Weights of a small transformer language model: untied embeddings.
Each number is 500 + 50 x the weight over its row's rms, rounded and kept within 0 to 999. Layers, rows and columns count from 0. Numbers have three digits each. The size before them is the row's rms in percent of the matrix's.

# down: layer 7 MLP down (transposed), 384x96, rms 0.217, rows 308-339, columns 0-95
# up: layer 7 MLP up, 384x96, rms 0.221, rows 309-340, columns 0-95
down308 104:474545558426555604483566620522599475452471565552516473516481478536512538410481535433537436477489510435588521561513442519472534592527431589526495554493551604507490536529489462547431523533482605535494456502438501567467549494594516543499528563476517514427547413529478581432468515515516452464
up309 084:507594493531468427428551438459469460543612479476516452554495523531458489471494497453475493451567487540541510589471548567571568462479456571547521537488491549546400597500549500406490440572546469450539455531527458484367499485486516567571543445554449453474483494465450520437559518423455610522
down309 093:553504493456447491499511544461530380549563580516498470512567399459557466571447504531480428519561523451509532521539551447511510454449454541504418469575421443508536473477459556562497536542467473492554392531452615601516492418499537462529599514588529528533582519523528448431466537453584527500
up310 128:595491557575498521463518518504460519485485466525424526492469468468533544405548475439418476423431432442469566466474499563545508444488518495520353431423442483487526509484535563598423474468490449515430580460612568529498489594555477452442536531565468502417477548499449483463479422547472532519
down310 112:493548523515435476563399476463515617445628553526496481526542476492459448484525576570464411524518469482435514498480440531599452504505471574556501437474572495554526452601499555627489519484444548499463456550511477505558545514484442550492425555504521521602487464503488435479441568513614494495
up311 104:540539452382466506501441503503439464501509399476574403498471509525538476482470462421524420497567529455496444469471504526493432551573585395531493402452521438491539464365508535531518545528520512518435512554531543487626435483474532553562541549529522569452505524528460513523546431383502465475
down311 099:473601470566490468496456490501468518493496561563497517556515460536525596459491487537500433514577454493509442432485535542393537457485443423566471456489355571389533482469528483414462380479496532465475491491428521542399463531519572475479556509506549474468467470467415500452541587531565454569
up312 077:420447480498512517527501357385522441525508514490589516472474454412533495560462451558521509569544437470465428447425489518597551581538505485448576469496477507516502548532500482478584566455544504474529500460495449491545513473524534563517454527424533513521560530476614478517470485501565518680
down312 102:448495547528489526492495471456531529525455496460505392524523417516491515465447439557451370509465494479552540531503472524502573582560510426471544433527557529472416457472518580509455536585621556482462397550515507506454513513588495496546505407612502522608445428489519452481479533511535443408
up313 091:407492496515547496349472419483512527497562629530563490506453515454493458439456454518462533508520460577502466469446589530578468497517513535474509390544485654507509461417496448397478546520566555464451486487481540453480499521567500521474491515533542475489521505459503450480504442593446620482
down313 096:505478408457510498538466506524472603530518547530505419442517491518516548495527458432550429471498583470543584481586468447449547543547444517463534295521503604428520509481499527499467476463454582563527486518518484449458500502395541449463439414537513570504551428480490493458441542522477426484
up314 097:514475502502550468446432400460487477568474559552427556440398522429539578561497498479514638395463582513459502422444497474469527426469510551502512535527425484583498519538474476458481513555472495448530539484431500562462506518590490460541538559528435447569536444488496481624565537561461443480
down314 099:564453444642448530626543581614558487469511536387563401585520396509430467516522410494519435479491469479524539561551445493525490510501492501486500529477527521444528527478546570477450498550548560481456510524562465519472535478475481520485432439537540578547471486476365538452488471462511487502
up315 087:467553526484486537615620507553483476624444485456451470532565492461534441350584540493521528460529526547492436522480383568450503549503472555398503490485515524476541521500415483535630522536538455539513435526497447491530521541510419535450510503525595487461517569493575469489519470513479438493
down315 090:607571487478427525489466410508481456520524550484423561492438448462498409528538391501569527468517457496538466457593481548461558491456486511477472468483492501507441482532469468473467471667475537544473537618620420472451495517594587537539491471551530503515433591450469495493521509545459474511
up316 103:518466486464561553522544523450475461499452486372466551509540493444523510550497482502478471459466533451514576446463445466473465631536566571444580479551518537484597504500479476514450496458583505506504547553486491653456582512570472422543490567499526473363536567476530579489506537471495448597
down316 095:450561540462537552437501573468485539512587467461494529515565524533540494456529433541428405534502547491490465489568523529498582453499549462519489543520389477532404462485474519421461491497506527578438527427561369455385481578518510624497479399450502482477458412528511491447518551428537521479
up317 101:524502435481620570506533416503455492489488506466498544469631509568538491548501489504490499524499543500520580506438593605422484497511474510525516485470547538532397546546439579406462496487611535575454463545446516484479434453425464531436506507505638407522455461478546459529559548481504515552
down317 104:550424571440476443494467504501506420468470485513502423470561429481468591563456534550518461482450483595570494529489579593484535487473547553483457596437521542449497468553498623428455433551496444483461548487428493484544471484523497452496452529504432492610440480462570617438545550479563560481
up318 090:552416578518418456497575527512485465618476453449502509528581478479501564559493427496484550476490575474548458567492526465610519441469483519446467538486460522507471427463500517510522558443469528408564536469456512459508519567559442544523440414519484380536583467358506533588529490538499433522
down318 099:534466501518582572582490490532499561478549468582493457579574484555446511542478537593479496549436413568546487521460528516489516537602511551541589545442456518446472555511506441560484450540506482540527564548499457436528369483479542465583512466506425559505429578622443481499524519512423574515
up319 090:441426432492412511554440586437498443466500432504531516501525467461601529573548467504475552534513462505530538536425459501513628439458514429412498468475414458464532468545450454557547552592456452449489464569543432468488519427609573502459454508506548550521548508422460584574488486486507540526
down319 091:533478523513423589580563533499450509567531495556463448492566509551485529528509601531628522423502492518497571397534544483384465484413409507552495460550486534455569433446504460478523492509512523552454521534508453553478556437481457484506407447414525377549451493525475457490526417518547507439
up320 104:489425498516476440514436525481544512436557451515414562516590631470449460539619448506503491474467478476503496521575460414404531511552466504551534534489419459455493437519461439503490510453565554417504604415414573616514493471544532566536440470489458480446485511458469511536492410508470511543
down320 101:615448487536530551427595565500470446547482476484487470580473586504571595451506452483523481435484532521473445487443479535415416484536470411484528534518550556519502544462466511571520478532432496566593431468446480473488484464539574376582477551534541544565434428538519516485494567488540415552
up321 108:434471499455512518495557569514481558585518458519410524528486650424536449527505599522396522407472474525475413495468507480440546465466520501502499490420590437437561574441508533439629427480535548495512539558499498533537478493520528498515500571590480437523548458414528566524468523459521526545
down321 110:557469537482427451499446426571556481459433522513482534580511438503507584543457569478529438480509526516541531549530528519585439561538519477575566425441438637423492510564476429459524453574439467552432564487525558508502478502514497618436469487458456523520513530511431491540466591578571537451
up322 099:525450565480514451521577496475383500418487542499451418550539475525449524534486449539446472454492585513562527461525433494559572518535507561383491517477501589510523518504502547440613528536555511576576460529503473532513400524498469486475519444475514498421502537588492533551508470528351467622
down322 098:464503477549558484412502497421632492533489559501448500543525506548539501536475484570515570526526539526572488438566561476435522587433554554448506567480492430558525612526462486502535484487485432465492500479529471504523455417568568468613470457505487553568395354562500490503492453540487507423
up323 107:539460488489487538549476482412474477506535524491482452490534518525503412438578483508402482569482586481536572492595564561544556481536502388413613550496502488417357512480473477477597484495418475525476571528486579471534439547447531410531539445426494460520498511448572485499493499509429446506
down323 107:542530485510491486522487472524465459441404444490522571548614483520483587386505516472502529443471511474557482523531575501454421527543475553468522458533469589488457446502497411475488436543528539508452396595497508480517437375528437521434568519527404426508438467502471523518528487463473601381
up324 105:471564457580586386428473520609529492481491421513413457563560502519526479531416550470496427531464490510522525536454521495414523441501593471550465497518566506621480496506555573514500468479520538487500439516558502467502573448497482457352497548567529407440528532571490529490455472477492594524
down324 100:538464414474563555544483452459493512529563444458499593483442556485479554495584448537493484513489470415482525546503486505587499462472406541511633410497539559442522463508528526547580504556579488536548455509487627486454527574499483540472481555562478536477482445577474496521503402438560375454
up325 093:486485583514551487411466473626427476529470560422468526495531483408445458510438377461524568472547478472461499506473550502500437566511531494553494502504493403519402519561503414533506441472509522554557474361586508488492564456538437498515580501570522509481536521576509469557472509517467598427
down325 091:544540468492501569432522528477488511531533587501456548528496562521568537448420504551543508539542546410465567479637432476468539491496514562517492457595499497451461518486548469476495441533503503482425576517482496500539464491478512497583433423536499577675464446497537438421442575545610518528
up326 096:497434536426540518486531476547527540457480526422467541465443437530557448468503492401463478558464483453468568444482478479466557476560530523409532518497451554500532456452604599421430560395423450490508518476443496494420583491559574535519501448586544455488494595441480546501515508624428510486
down326 090:474550571479506482450508584401477560485429490506545478436506585497477404467409490519463520472533415542457494545558485493476435535499476416493364480535465470524488431482514510443401422507521457562531480562513514410476470558477481529503407510418504615483508510436435511614433499515540527445
up327 109:499581589536515550481484486466483505487529484519451553503489550506512446449400522600494490479498499435449598519528516560458501576436492502446446509521515532470488631521599466526458526566589441490575569450502466514436364460503579587523506556497528501421438594555502464527527410532453511532
down327 104:500472510481477611552425530586488505545461475476490457539471466475495525492442614569480515532434561554485542540581420537563512577480521560542546467522488435505464461518538436489483487481368425580465513537486530451569557544527505501553633492450397509498541542458444483527473539511477425380
up328 105:486414545522471508531486405492501483421524506498593412425442504421456486476464542486476510503532611480530603438447463486603533495587561510573487434483459447557562565550568425521555547537478520487538525518446568571463509420571513489561446507472466465445386508503468572444509518446451521494
down328 107:498399444390443519586467516454519541487459493599561537525345553513514490434456500530523547534552439420521473511512417466446471519546460538502484487498462457406489375496498511483569472469468409464567530523437599530460556519468521471471513600481551545530500521393517521506429530504530478498
up329 109:572489506483504501520433473509487524500550481483501484535543514454484430501524392515551489496512417491545443529481357472560540504449498602434510569525539534402483533478583513427509510433567562518524424529448627528616527453472470535461516636532455522487542569469561541513580433501533520522
down329 090:538532466580512491500497548598490589438519422495468486502551491505523548534545552488535460571554516404510478541496428449528510463478533441494572542538462448549433483490448566372498536522393424504511487494498499581462562395500561607483521517431489476603427461400480456500521463531485467411
up330 107:516499592536521541557517521556542534529493414431517470438479448452497494450618466470433471456530584509490425521540492512424597475432613462430472480447490501473437442517485550462421497496540567448529470515486519478479608510443531414519509486572417580448528427484411502507540548605543524468
down330 107:548538631505570500561492511453491457450524515551461475443476450418543559518494555453517551542513483460537473459489620474491545523530473431467579584416490417480452483510468457484581537509453504478532551519599490531489569555569593485540435515578522500524623472504490391519396524546495510551
up331 107:471496480438516452513527501414522576457493524428578427431579548502369472513552565463584528482452540512486534467457497552591436473485521521453656516518483497523486462421475532415484514517609532497570559464503526418470566515427533562488495579448507534481416531546451532499449470532536520434
down331 097:536481562526562435549563452483553465538402497508377532477473480501510463493584486554534512422479515476497447497487410468467534500558468496545431482398563491504564526502468430492465534494399394416469478542482524584453541508526445468616583457511381518601512522562472477498465458458471447479
up332 104:501516450515496503597459514449445560531421539483559573508486476579479468540517606595494516506413487516594514523433515593470539549481421506412540473518445515466516508456525467444478473528506463583398481495509552509461458524519558441551410476501404483505553464445333499542462546564542471516
down332 101:569544514587528490528478525494489485412428485543411488550548530497488514471440489474458476528498489428528488468497502461542501517481519482426430470431537526430390502488474334491551548510500441449527472498487535516518549498417529520554468465617634443398409484525572450482514502565458425429
up333 099:457574577479536475504498488502454519518447544407506475541474493489445546547482401457465554414551476533517539456455479481512480421366565496514431618510529475485488500411490477496527474530461598555494528406636531535515490575513476518576496521596490377479526491520489466539549561494568470437
down333 096:523532491436579444521594544496408533506524483520428568506424562556487472430469570519535500570456472549496539448613530524546435446502483518404540514472454445467380544540557556494517538505501518453506395489552549456399555513481492440553487485500519526460439605588543567470490565537452480545
up334 094:493462501435523487453511535486400571481480550428521422527518481472504477540498531495473511533435476508515543496550394512491413422468514518462515515495443463517552386532581511576475487490434516450490537524527475545617521654485490552550538538493520495471571593675529570462563507508476438505
down334 097:445521569462497385641492589505512435463561522537569465450536585463468459454526598552480471432459486460465532463585577442559491522505515489510540547526509513514452583485560604575557511471549525552448506436478459542532501569536488485477448433462455496486495446504478564436448589584569502492
up335 098:422502561527495558564535436507438578462493566503483528515500416532511438505489487371534630547601476531412473455498454527440522406519536517488407453477460496483515515591396512502499608539504571550543495481478535436604474479510546488513514508523487518476401506494547540523600508432448480517
down335 097:509520483514460558519495472554462616553463557435546510504555504522458437547424501464518525404505558415494362483508494482463403464482536523504454431538532558487425560534455546458584456448492472526585439548568400541454471539494556544535485545535494597509492390466537489459484494559555503406
up336 098:520471553423472420523542521405457478473532419579497450544582506385470495533444542438452454547475408435590447508581513506359463490499519469485525478503476437554555489433560509527465500451538434541535526521519597572380408465527470476463491495558595541509527476496484517489511461541543508517
down336 107:527444499460494522545498518435513492467506485460551488535537509428509593393474471533555552546577383501485536464482468481513495526478560601486477518536529473536557468525599535456543376442593549479516529470514492495556484413468506503502597354473534552497504537513533397418563478591530575490
up337 080:501554393495515531525494456414526507492588532508453461410579493557533485512516501507383505471461466563555472394451464531452471440461549597594513552541411473543500515500441531541453411613476527474517489453541520462539540438461516583495584466550509644533524495514554526529467546504484492452
down337 092:475519566509560546468581560496527604461495510554509340379457527477439491435540472543522495526498536540478459413515546479527495504500505513587464526513473511541563470510534472505496516454430512469462450492552433527610464509454645570518440570602451522487477527418537566497518539552544565522
up338 098:465546462485467515499417488513494477439502483448588550479523436561582449498550488607561533471546458523479526474460390563510466369515423469600580454484515457500595577481448517480523524475520431508457524450402447434452527450403537565494467441448615488475467507513532519478517457508449564500
down338 101:569465626584487498560471547485447441533537473480576539522447529496526616475512492580544519492549557462464450520532432487487568603467431491597488446532450466382466479488557428561508426515568518507532511474482456426528515566420433439523553451534525408475535597504536517545493507463463474474
up339 108:514510521502511463540544482438465543379563591513561532542492402504560431512535413468519515607482557464462594402544532547478518518497522471448565495547475482493466509460526401474490453496520543444442428469484495445473586554341462547535511578501522570520452565483455544523574504562501457513
down339 109:493547556535511554475469447489523488474440489412528464550577544478523490595546539495497495482483489545539450485504442485603522436417572533479524463465533531478499518551515554514452510496495464513438478532626523480574469506542458430488536531510356615453537524548611571468456475353562441457
up340 089:565449511515561499442573424534482544530469503438411441485507484465490540484487486477550585524486473478446505496480467543429544531434520428517464506453456441501485450630501564471500511520561513484419474501505512467525473509498456386389470330570440480505546533581610599530554499440505507497